python train.py --hidden_size=128 --num_key_value_heads=1 --head_dim=64 --hidden_act="squared_relu" --optimizer="muon" --learning_rate=0.00945 --schedule="wsd" --final_lr_fraction=0.0 --max_steps=4499
Each number is 128 + 24 x the weight over its row's rms, rounded and kept within 0 to 255. Layers, rows and columns count from 0. Numbers have three digits each. The size before them is the row's rms in percent of the matrix's.

# layer 10 MLP down (transposed), 384x128, rms 0.0618, rows 146-167, columns 64-127
078:127101140111111125154147094139111110139075138117138112158117123152095131166100146151124114074127134142126127165085108113104180094098151093153117130145119176112124152163110141090166076152106138
082:147130131148128093154096118117148127155154127130127097128122084087119156161119102140106135136178142135109093161105152161128187114128174115162125130100189106095105157115179107118138129119153093
111:118133114136173092108132101099176136155127113152149135127112124142163115171133138128100166136115149109141115162092154150141170105171097111129092121124110137130153150107138139128152130135177158
057:136087175147145106120129116139153153130168128132120164123121136137117187160119143110118123115110108146144134107105104114154139137155138144152112127088068146150122090105100169109106137114121152
093:101128136139184114147156129123166126134117110133112112135164136112150119142130126137119114109156127099131164143109107117141127140130155117127095096114130086145110124144152133153178167155166189
118:160113117154137104132101111128141125127132115168184134135118123090094129112141143121143166130120161074135156081133113129152103104121094147123112120157142094103150123141146121093110139110110126
122:121152103149155144131134154073096109115139141153120133117093097106139153130169139124164100161088158130134142118096099109132137103102082135118171125147172150113123114082116197197137157135158164
082:132134118142169107093143108104126130107116091097128123124134125143163123119095150170095163120114154147115103128130092095092142108091123109154121088176090125121136164123131132108140142066158140
082:133139078117137126162115101127119076132116129134101112113124111134107106104165142129087129121159123141154172054139086151096127142151161160144118148131134132113125143157129152145125117108117147
111:138127107137104130142151123094120124147136128096126092111151097128147154172123131136144105153098168124127129110138171097126115143154157159148124102085099123105116137102096151114136122142152122
099:120154116129114089103152087121128123155161120113148146097113145122072084089112123150095088169147133151079106133138144111145129067125105140130089137128137129105124128132091119126130160118105153
111:174145123099106139139068155120125138111143123126163080151121132127098090165110106125173109150124143169173152148126139087126140098168149137110088142084094128126148115107108130125123119125092142
014:149087127111130166096131165148096105101114067133133128122153099063139152093126129126152104121112117146143148131107129126126122131093123128140137113111114169140189151109109140127100138143148185
109:111137157124117103102118156155124139151111090110177123130134121129149192130103098139115110113121079132114149156163175129130094104106093128128091097115138118118117124129114118129151118130152168
109:132093130117134121155119137150147116126119139073088162163129123141122124150140153098163134133136159128156147118100107096100136137139156100096128140059131158112112123121152100164107141158103176
114:098086120143133145118123133127199157121131129145087139133119179111138109144118141157132126175106117082137104144113115090112133120085183135116143121151122153096110146118147122112177092126102115
119:094092131081108135127148112146144137102136124109131107133113127146148162178141105113106142138133125147150112138115155138140118148146130104098151142095097134130162116131076139110107132112077162
073:130130112131122144143141115109158111115167095151095130131109131131174121185141127151128101100125117104126150159141120156122110155162063139139164152147141085112110122085178160139089182110143095
106:134092161114115169136126137120148128128113173130118164143145157100105102121123142190148116147108139101201102150055155125125124127112137175139141104146122151103110136163127148154123114160138149
111:091121117095125143175139139111094093127133151109106163168123193118071135096091142134146156159133120084144144074135107129151151093157150132124125125122110099115118154124105116097166152152109122
110:166063081124108109110127133118128090121125086111156136164135141162105113190121081136114108133151119146109136119099128172138125126117158111166086099169094103157144114133101109139104146138149142
103:141153087118108122148167145167126125151121127166135129127096121140112118121143147117111134107124133122092124114152121099098123139078094133119137074153121133137129090143099100122140160126159111
# layer 10 MLP up, 384x128, rms 0.112, rows 147-167, columns 64-127
082:096136128088117130113158175133122137119101125108128147171091119122153161131113135150142137146136095077122096146138126161100135145128076151095148162122097149131155161168109159154121165116080132
107:134111124093133138151135165100132087138161140116124151140178119103143156151109184127160116152101127113141133111119126086099147166146133137157139115084127165130112094126126132113099108141143121
058:158119124055147143143127121125147124108139129060077126128126095067115126108134143123125174142112127167116094104171113095153169145090092166197141094133121131100111126115099112093091152156141132
123:087126144161152114141148171108147146122137111150139093090162124128134116114135088135084113141176139144165158094121109111141105110094131148127111161080134108159118158095143088135126121108179173
111:142146083137163135142140111153167169145133094147110148134100084081101121131123126069136147139112147103157115119147133189097146091161139156139111128165152148122119138099146134110116108097142115
119:127124166115073153134104121143123127120125143123170139092163104144101182157144179159133164147108148171171104138129170120129116127165144165125169138109151142139133117129156165151140101102122126
086:077082115101120118172113102123104153119117152066123107132082074108119136140115148107170123141141153123096175097161119120096131164142108097127183136114158126156102122124111130132108152177168120
082:110120137142123131107127111120100170129143149131093134113114174112158149146118159135148106127115132121117137113100169136124143115135090175135092159118141112104043120154119126126179144127100114
106:084141092146105122132102080101176143145109120146154137140176114145123116105083179094109135142135117140109149104116141112134154137155128115125146138147130125171141126151159139126125101155146136
098:084103131103142101120158125144126146085123130128134156131159102140108090106135120103150098109104142148159124157122130146090076125093121132138144164148120123129088147132122158137154085083133174
119:124147134152124109122111131105132142109126119126116088135142152132145168127116117123130141100075121145135149134109103187171090193128126107093135154067107144113146142101138140133132121141099125
015:113138146090141171108127147128143101123113157130135153116123131099114087108140109144110092142098129144127107127106152115111174153141121162133127124112127109139082134133151144140106084132112161
115:135103145102172161100150147118153112142148131167160146126146118106158129143159088136089163097140107160130095168135134174113126111115119151148147085138130124112148145099110132119143173091088167
102:120096125090111124124165111119095122116087135132102147162167186104143091129100136120157136104162122159101095120128158187153092118138168166169123137140118131157128135126152132089125191121121108
122:128162134161183116133099155127135129184159148108111111110123142114113128104123134165123156087125137144155179124134124094125095140073117149145122111119104161105116106139153091135086111094159170
118:074122110117160132125117164167159115135111136113071134095123112099105140121136130055121103128154138104186163129145138128125123116114149176108106121095108149070144125125133104094157153130107167
074:145142134093124104139150152146135135112103116110136146151128095124157152091104173096130135117152127168161128159160111129141140131096127138100136125140084130184126074170088092122136135081144162
098:071148131121131180118155136157118177130109145129084130094122126108096086133130110124125157126103128128112109151141135153112146173153143112176141102174109145115132143121121118147147127122139153
103:141136126141154059104117154117117122145092142098117117098123144147067085156093097112108148114151119100171151094135129085096130122105125158128143158144111138154104138119111131144172131122148192
107:116096087081156113112121188179177151122103121147150136124126102145169132153116106124103116128141123087131122095155154144094122154123154122150161110146128144118151149169106160099125154124130125
099:121133139163159135119123131122118155155083157124142118145169137168131110134122141155177101106119078064151108096106101101102109147145135120155115141134130114116112148122116094126119145141076125